{"d_model": 192, "n_head": 2, "norm_eps": 1e-05, "attn_scale": 0.125, "bias": "none", "init_std_o": 0.0, "init_std_up": 0.0292, "optimizer": "muon_variant", "lr_mult_o": 3.0, "lr_head": 0.00849, "warmup_steps": 200, "schedule": "wsd", "decay_shape": "cos"}
Each number is 128 + 32 x the weight over its row's rms, rounded and kept within 0 to 255. Layers, rows and columns count from 0. Numbers have three digits each. The size before them is the row's rms in percent of the matrix's.

# layer 2 MLP up, 768x192, rms 0.133, rows 105-204, columns 64-127
116:082143103114092176112128071159130179053134135158143077092163117183121140175131165140125161136141093120176142100097133211148151186179092121122104161122141167182110147096069080153113190146150101
113:145131108103145136112181081147164060132160151108101062110103104148142194086149104153112094173122077081106095130132128119128150020077143157114170159116129172101165139173123114150126112146170108
095:126203146153131214152144201067100138117131115101123160100182150125131123158162175101135136131102060113165174106120099143075133156102164138169148152134094144139095105101141123127139182100083129
103:133095201114186106164122129135148091105109116158086161108115126104116053161071116130156094110151165156157175087156135104139186112159128166126053136108151084148129112161156094118125084141160150
107:095104081129127103136181072166081066117117167090103121126145177143148138205123156150111057152125130128119151188100175092141128095150058128119112092093142107120127144145106108188126136172120095
108:170117111098096103139110090116185135096113165068138095123128112102129163192180087097147117173144124099110149122121123144178140135108132184143126102075140047114132209107136140158120144213167136
092:084149096095087124199166129134126157154164154099091190132132157139126107128105111077103073176146079181114070126161119151114166119102122119148091141117106070198104133152075148130136152109153132
093:140123131131164168185135141098133148125111126079175155129121129161198187168142110134065142073152122086145137064166139123168133038115101135183099083171134145164135114090140127119109087123111113
101:136126118128140125103158100160147131118176093146163113148113093117094145092182106137129100115135148124136093076112132154134129043126100043041128081153114126146168098143122194107176138062153116
096:102088130157136139170119191098147105132162136151132125197134120146088147165096208141101144042180049192103093107120100120081169141111176104155102113134102121106095065144129136214104153193155118
100:171094078185140169134134106151096127077094048111141098136150091167083146119109158125086141108078163140142201117152171122126111066143117105139107122193126102093147112059116100127118131173143141
095:057164127068154126087115164094110098157107137111124105130152127139160170129108147116108097139162124128124104178184193173121205128080096155077134112162117150180057127146109145135150129108099183
101:171157139102103219203068105115131118108101122114092092146096106179130093161142120068122058132047119181108146157158151137131112155095100108158123148137104099124109110127199097119169117165186193
108:138152118088113100127170116184137105134160104110096170106133130134169177137157112104093131118052091153158149054157099181111111123102113147114155124135146085136151144197099123136130146149152155
098:134118085156139171168098140164171155127108157120161153134153097161100183185102143124133124192106078140082161089129076123111115176076075132090081131132135147085147107081140142115115150144084124
101:108108137179153171159175113189062068165173130135152153165149098160107150121090142088166108112076110139082172090174103170121136168157159138098106094115098108134127174117153145171105133107144137
100:136172144069151135134098116158134081156090158143079102150139099092126110094081154150119133107128085107107154148106146103155113140120102171056125099097182109122174122148090118168107125137137153
096:089107095104161160160101096142095131121084201137112170117188103201126176115168123115136088083075113188117170149143110105105092164019169075136146157147102122134100076126121148204122107128190149
102:094094126151159049116151190107181174114079128080176096114070120125091144117133156173090128160109142145104174145148089153115160142130092094108183097139145115125103085103135138136088088110138144
098:096116121140077178153145140103104173129119144168128100073114088129169153106148157061160162123155136106095064109096089055113122160118096140154086138117087132103085069143103106073104131142124155
092:136089153164096111129151107123126109183148155118077148084142165147121201132191093124122117095123088103151164112147158085077138184199114114120125096133141144163137100104144152125108118080137102
110:082120127158182093099171099152176130134120162158092185120162079146122168141085154141145078156140108125137090142104104074140122053098100135146109092186124182082135139119110081153161147213162148
101:115166098179113131089146149106130114105133121123159109107113104148125173090075150182172153109130091111076139121179147132164122166088119131149139143151155114148126064144116093137180106128184161
116:097066145134129170180102088155133078078132123157148104055134168135180185113149104103095164114137161122090129173125104091128168148072142091132112173138163091126132174101131105113107162119093140
103:142176153142113084136123104116149145127125141106091134203152136220120120123124155129131090115099138161126104144102133105137140072130092178171124195099113148123102165078160082161125119163148101
101:134139135079134070119138139116120123147144135148102116145110065134094137085142120152188108088176164117105159197100143139169123046068107148134103147170124102129149099102134199085174143135124100
111:116131123110102115160147117161119137128107120097125087201144169144162097099076126149141114157102172106120181178186192160146065174131059135142125106135078076133167074182171139148133146134161055
105:075075120103176115128130141126138168122182119142081087088135105194136125099093153138143168152084153148178090174102117141141131143098184105135162115149119106083143098167158168121143092175116150
113:073115143129101114124189149104121105091146098165122172137107136163117144092074094177088168107123133133150154159109081160129118171203157120167128110096177108099139120111082129100112102130128088
107:181086067060083065095149077179111106074090138108136117094155137144124137112153136124154116106130163124089161134088177182133124080140150206067127060105152146120132122141090085155112134173127081
091:193112132118133153114200139116139051149091146126161145060144151140095116123155145132164094108188152128123082155112128150151115123194133163163177155123119078101124214103078109083106137095174099
093:183070157175148120166136153163108110114120096061131113076094123153150138136122123101152128134084161095106154128153165165117135196138081139106142124160133104082134106123096114100112117104112114
095:143122107131068119132117079104116139084118186143108146115167108159148186165124132087132127145101106133153082143137146076151156159144099170148083134157097101124080083145128141139147119135135165
094:078159137142143129080079127116134050080104091150123176112138086129182132078103111115137104068125164157145142159095182062136187195134128160124111082167202149096140102143092171158132078149117085
092:118129139141127095125137154120120127116121088160173094180110104115093119138106112116124086105063145135168139089115099094166156085161119150075132085155153139155138210057143097176178112116097067
107:075165107099101069050192095081104098082102122116117118124148143121194133141118156109206186188163127069167179112111165111164177096101097124117142055126123095199129138147067158112155146125092087
102:208154141093116144070135124112102119092123140153118145143074105161161147113086171101113098122164182082113146097151097117136163112173099149123082200166159153086097126134147102146119159121121124
096:129159102116131126156119138048122168136122108115176071150156140152078126169141152131098070110127117103091106157104136171114064118121165175162100167161070103082108087071096102086084145179161110
097:144089071119135124140147130142138117129123147096169081158149127088155121149127120186162122123135126150133215132163203175130087121164083152138149088148178123147116146174111129228074155140151104
090:131125190207132173114075142119117181161099139146113137115182116165127126144097181147094144120157130060124123112126090081127174120138082158147099139165144162161101142120065119094127138141149079
090:134089078132120133120107105108106171113099165151071141126194091154153142070072143150095149161086101128120159149131139076144097060120126143092077143167176085161112139050136164114171111096082174
096:081088149147137099164137146159148076165102140149128161160173107164186136164143176078130114122107145164118154130102157105129098152111094163116110056112179126130089056155111135135063122184108167
105:116157101115150110115077113060231142146076127114077102159148105105177143161149135158138146099132149175161116053135133097120173160125074092195130117201133156110126066104097114122088167069117070
089:127146133150098139143128065114113158140133181100128110113159150217122156127126222118096136169128079132126065141141140153141150161157144174147158147135067099141155126127136166165102140100132079
101:075123082135172204119180144168117190095204133077122137098134101099122168110106146128121170143145148109148109084127199123091164151165141141116129127096152113149140088115108059110117137167157126
095:101143121119160096087121115077134144104098090162138111088083081140142050137162154125114125147175132163159165141147108085155142152108066128095115148149145133092077090086069142157097080125076124
103:121148133134100104121148142117160161079085089140128096114154097176123155141187085152158115095132090133199142103114116076123197128107158074088190122165138129127076041113147161200143130167105109
101:107145137134154174105161156137115158097096203169132179128117087137164193157163177055104124179100041154096153134123169070138109171172108111147175153111141067165107179100090114077104176130105090
108:118137104100107149139171073142100119127137211095128095150115167105153162152161123112144117075162108104098121084149119147131167199075072124133135114097168154148149178130096102150098169121144173
094:124088107150097160173127142104176095136148182131160153135100139143145083117180128085125162104156136119098110158121137143164146082140127099120124076142086141114058135083067139143150188114141099
093:137096107137136139092072131179120152088129173089116151105110145110066152070143166111113112104102104117137107161171169072068068157116088110115194129089125142138134168114110175255129114153140142
097:134147055122187184117162210132190101130153128145129100124114104145103117120079114145163110097129089131081109136124081174170070083106123159091117138151121128066183137111160116127111133105119115
101:157127145116111054085120118075089184116127131083119100086099147095165113081142087106098176087095134102134139121111118125085108220140118117125072103142125094164057138140095147125106073153098125
074:088110158142120200114092122076117142076162083152179151120101063071153134155146165145107125115076160137081226117136066163124132175150164102114077058148131111112120115139072086076104134090150122
104:122141070133124082116095194103122116157115144095158138095113056103087072094111060136149169127129128129146108120118173123126120162110139144214161139137103137153124134073132134141135130162124143
098:191099136076159186141116129175115068105126156071091131044162136136142104174094122219148150122106087137119141154101158054169161124189085151119132133127127143142142083096118083127126131127145145
094:126075106117127115136144137202087113068178172140151172121125136150141131048145130122181137141112123119039139138125195182149149102135113177123143140147087109102106120120146108157100163136117102
088:122150149107091100136176188121124151105204150111128138157145121169098129106140110088140160138129106157110183174105101123148192157085140076124142062099178106118084130151163084130153141118133140
094:175207073107137125148097128124120115124098114163130093164139092143157133123136073117108116138157178114106170182184202166129105123133125141110161133110111107109141135142042114195094175154171143
096:166120125130168119143065185136138114118078109129155156159093157110105078146157090057120175053085177142114134085135131107124131198114145039062065123099147170150195115119155182130122155128132151
100:120141055129137085120212165149099100141100098155085137038122159090097177149162094131138166150127163200110141039129112111128128146097171141131093161123138099114170166169115121140115138125109160
102:185131166134173159134121123082156101087122105069105108158115047153117132144094141108133085161167118141146131111132161093134125130100075101147089166105110131151119123112122127123089124111153136
099:199154079068128106106136138169115138118099183091067103097109109177153130113141144073134138168158107137106163193095140083140187108143070173154113129155170069141126091077061168135078054158137098
107:148145103180098105137126130127101136135078177145124146175148081153137180187166121134115141044074099161134111165126145119187117057121109149140148166156111133125119139146128176147134108133145116
108:143099186146187152170091133186122122119141169155104120128140108224131180099153145102100091087094085123133141103145089105133138141097126179136099194066142090177071166126099159109146122139137116
102:161115066101118070150124128123096065138149131111175144097035131121165161126138147212159120116095136172118149139133134103191101059125156090079146122142124146138155169094142105142072102134118121
098:122172101111156071110170144119144104122112144197148122181078072114125150108178091063111107108107099124185099156118120157120160065105157123146124095096103166119145073156097168138118167155145134
107:121148110133102166047149164143113105168091119202104091137097102147158175142077127128105174161111082167138137157095111073173155094101151109110157168154132089101129109112123086128130135106156090
098:124160099082094125106087132117115171109106134131117052077068123157142126082135120111116119110134103100140149141139057138135163181029197132143168038131189119085126122117167142100121158124129093
103:158106147147123089085113134139106093096134164082098125109168132138145126174135143085126122122142175134092117166147143192142176159169110173087126076168165072124091158111138097182168185147124115
095:169083092088156161166129107181132045110096141138094148177160096105138126179150070153115132204165126124130114072181160089139123061139132130163084127122085114162108054099120092127056097141129147
124:098125156103103113134086115155083171144131094147068124082105114122084105091091151126141171140100119093146088127122123065165121114082131173071137118179073130153145174181120156116186074172116068
104:164152113136137159100168124119114167158193116119099142127146107144101161130094161151123065186139144116174124063096062154168099125191095098132127095065161135127158097125115130167126110153157115
097:114178157119117169080093105082135121159180126162115117098102150113169123105191125136140087067102153138183155108114114069162175114117101087121113076105135170119126098108161105116122151162100102
090:140118107131120172107138200187126059098111116126177117145138123149096142103117137079105156107147147158071096104170115179090128110063108181132102127198080073189186147099173127107104094142149138
090:050098061125117061070107164115150115121119111103180160131127100132141117136145140124181102111141107166109138143124149146137119158169100093176144122105166139120099108106115116165143122132149136
102:153121175128084112105163134147152120108107144122064121135081089127149172103126140041078139118130203130133103133115123078145102146129096109089037082141127117148083138122148110130175145122098096
101:118182057127145109135099083093120146172081093162069096069123143152124167113157128144125166123131153157129180144117120074160161115176163160081164088106147086121110169112078130161184100140082118
105:150154129065092153048146096160075047087153142059149115058177084211132110094164076096166101148111087135123148101117145137111126154071106098096122138180140160119137044125111157147146078127138155
104:038125143167146105125170112165135127100120197136144157087083206161139144148176175139116048167129145105098140154103157103131150140091096122137119052170140115147119119107085134142119162126165158
097:156141167151167130157104162108173166123097097067117225162184118174137117122166107080076064108120150123106093092106100129139135156124086138129170086148138139125129127094113134161146111096146164
099:138183124177130131171135120147124113080167104114164060158156176170090114094114115194106135129063147097081154163121086146148170140110154136129123177137080118105140119127100171114114179098088120
097:112118137175096118117152177173130122131156179092147118130098135109156130184104159112118112124142182138095093139160153151156133155133107089150094105094101155122079119122086163108123171086135166
096:094161143101140163078107118111109109136159162152162108133149167153123188153149164083086102064062138140112090112130153146127113123108174150193108132209116135075113121089056167104145118122152128
098:091110148100122194136106142157130153157136122151170130091126155139157143132132151100114174167140160171099109113149111102115127107126131078134219095103154155155087190131146156092087125116149091
102:160070119103189163161114177121109110114059102175094104154118153131176144064129113101104146112124144122157099172137108117163169097153128167142154091171115117127164116109070200110124101127129096
109:171134197120118082113151086151131036093115093134099134100078120116069185153205115117144070152090087102131194084133149098114127162113131088103167146150119135137111072140177147121160050127162143
090:021086120149047147124141099141076124133114183143079129072119174161123129119094140109098169126091113141146184171137090156135185135106090126135104166124126096131126150115159131125103128172173125
098:122129136180167176149097141143080163118123127120128139130142154134148106084083129132085134153121090175184135178160134125172152195105131157170109159120143120113121177073137145030165091166156089
096:177100166115120095110173093120132180145137142130117131145103110099068075119141099158200126133139137099087086109122149164188170099180129107148101123107131130155084075140161133140150110046121128
097:166186138117117082138125138128073128141114152126133180087156100104110021103142109068116100149124127129069116191130146144117093117086153117112209098169165134147129192114115128149071183152091130
095:146122114130129134166110163117136167144099091119118116180150113176126143201059096133149174088147151128077168144102109087159146120088083089164183096130082154081128141121138123104119141115116113
102:110095121101152151070075146105134149158106096178095127024047140180172132152151200161115166188144140117146058115143064130108187100159123036156150158102121138116136113087068107086122120125118124
095:157130119113116101088184131156138168122086159101154193106174124128151112109182151116164123163126141106144088163169103167144108152168149159091163137137116121144151127175127076127132116150125117
104:102154109076174158125133088117103117166106164133118179052119167130161129115162094094148103222164109148087105096094158105142171166098117135163112131126134154123121122171101134138085158101098161
089:110135138105147130149127115167097119130108136098173103086169144186078124168157116169148124190128126147192163144177205144103168101088110095159130168080153117143112202106123090128137110110187172
087:176119137123134140108102105142120121103174117160116112121105116109158157089125158130104122136085069163137196121123165121209068165153157162111189131077112082152104126192163172170102092182147150
102:134133157224071104113148093173140089108130165116169137146101091130133139131182189160114170104109080151118028198116104102136108117116133154176103134178086118120143136131138159117125078179129136
112:156088123127120113146091093119091134108134131163110053096104089175168095091105106087177153127126079160108155166116111134133155133107176184175081159100104118116167121183147112126137154141154202
099:075129154105124168206110121154166090139149152123095098122175104077131122105065209167071150117140110095110110164163061056114135100103129088155150144116107117131129142108160126162133150124096147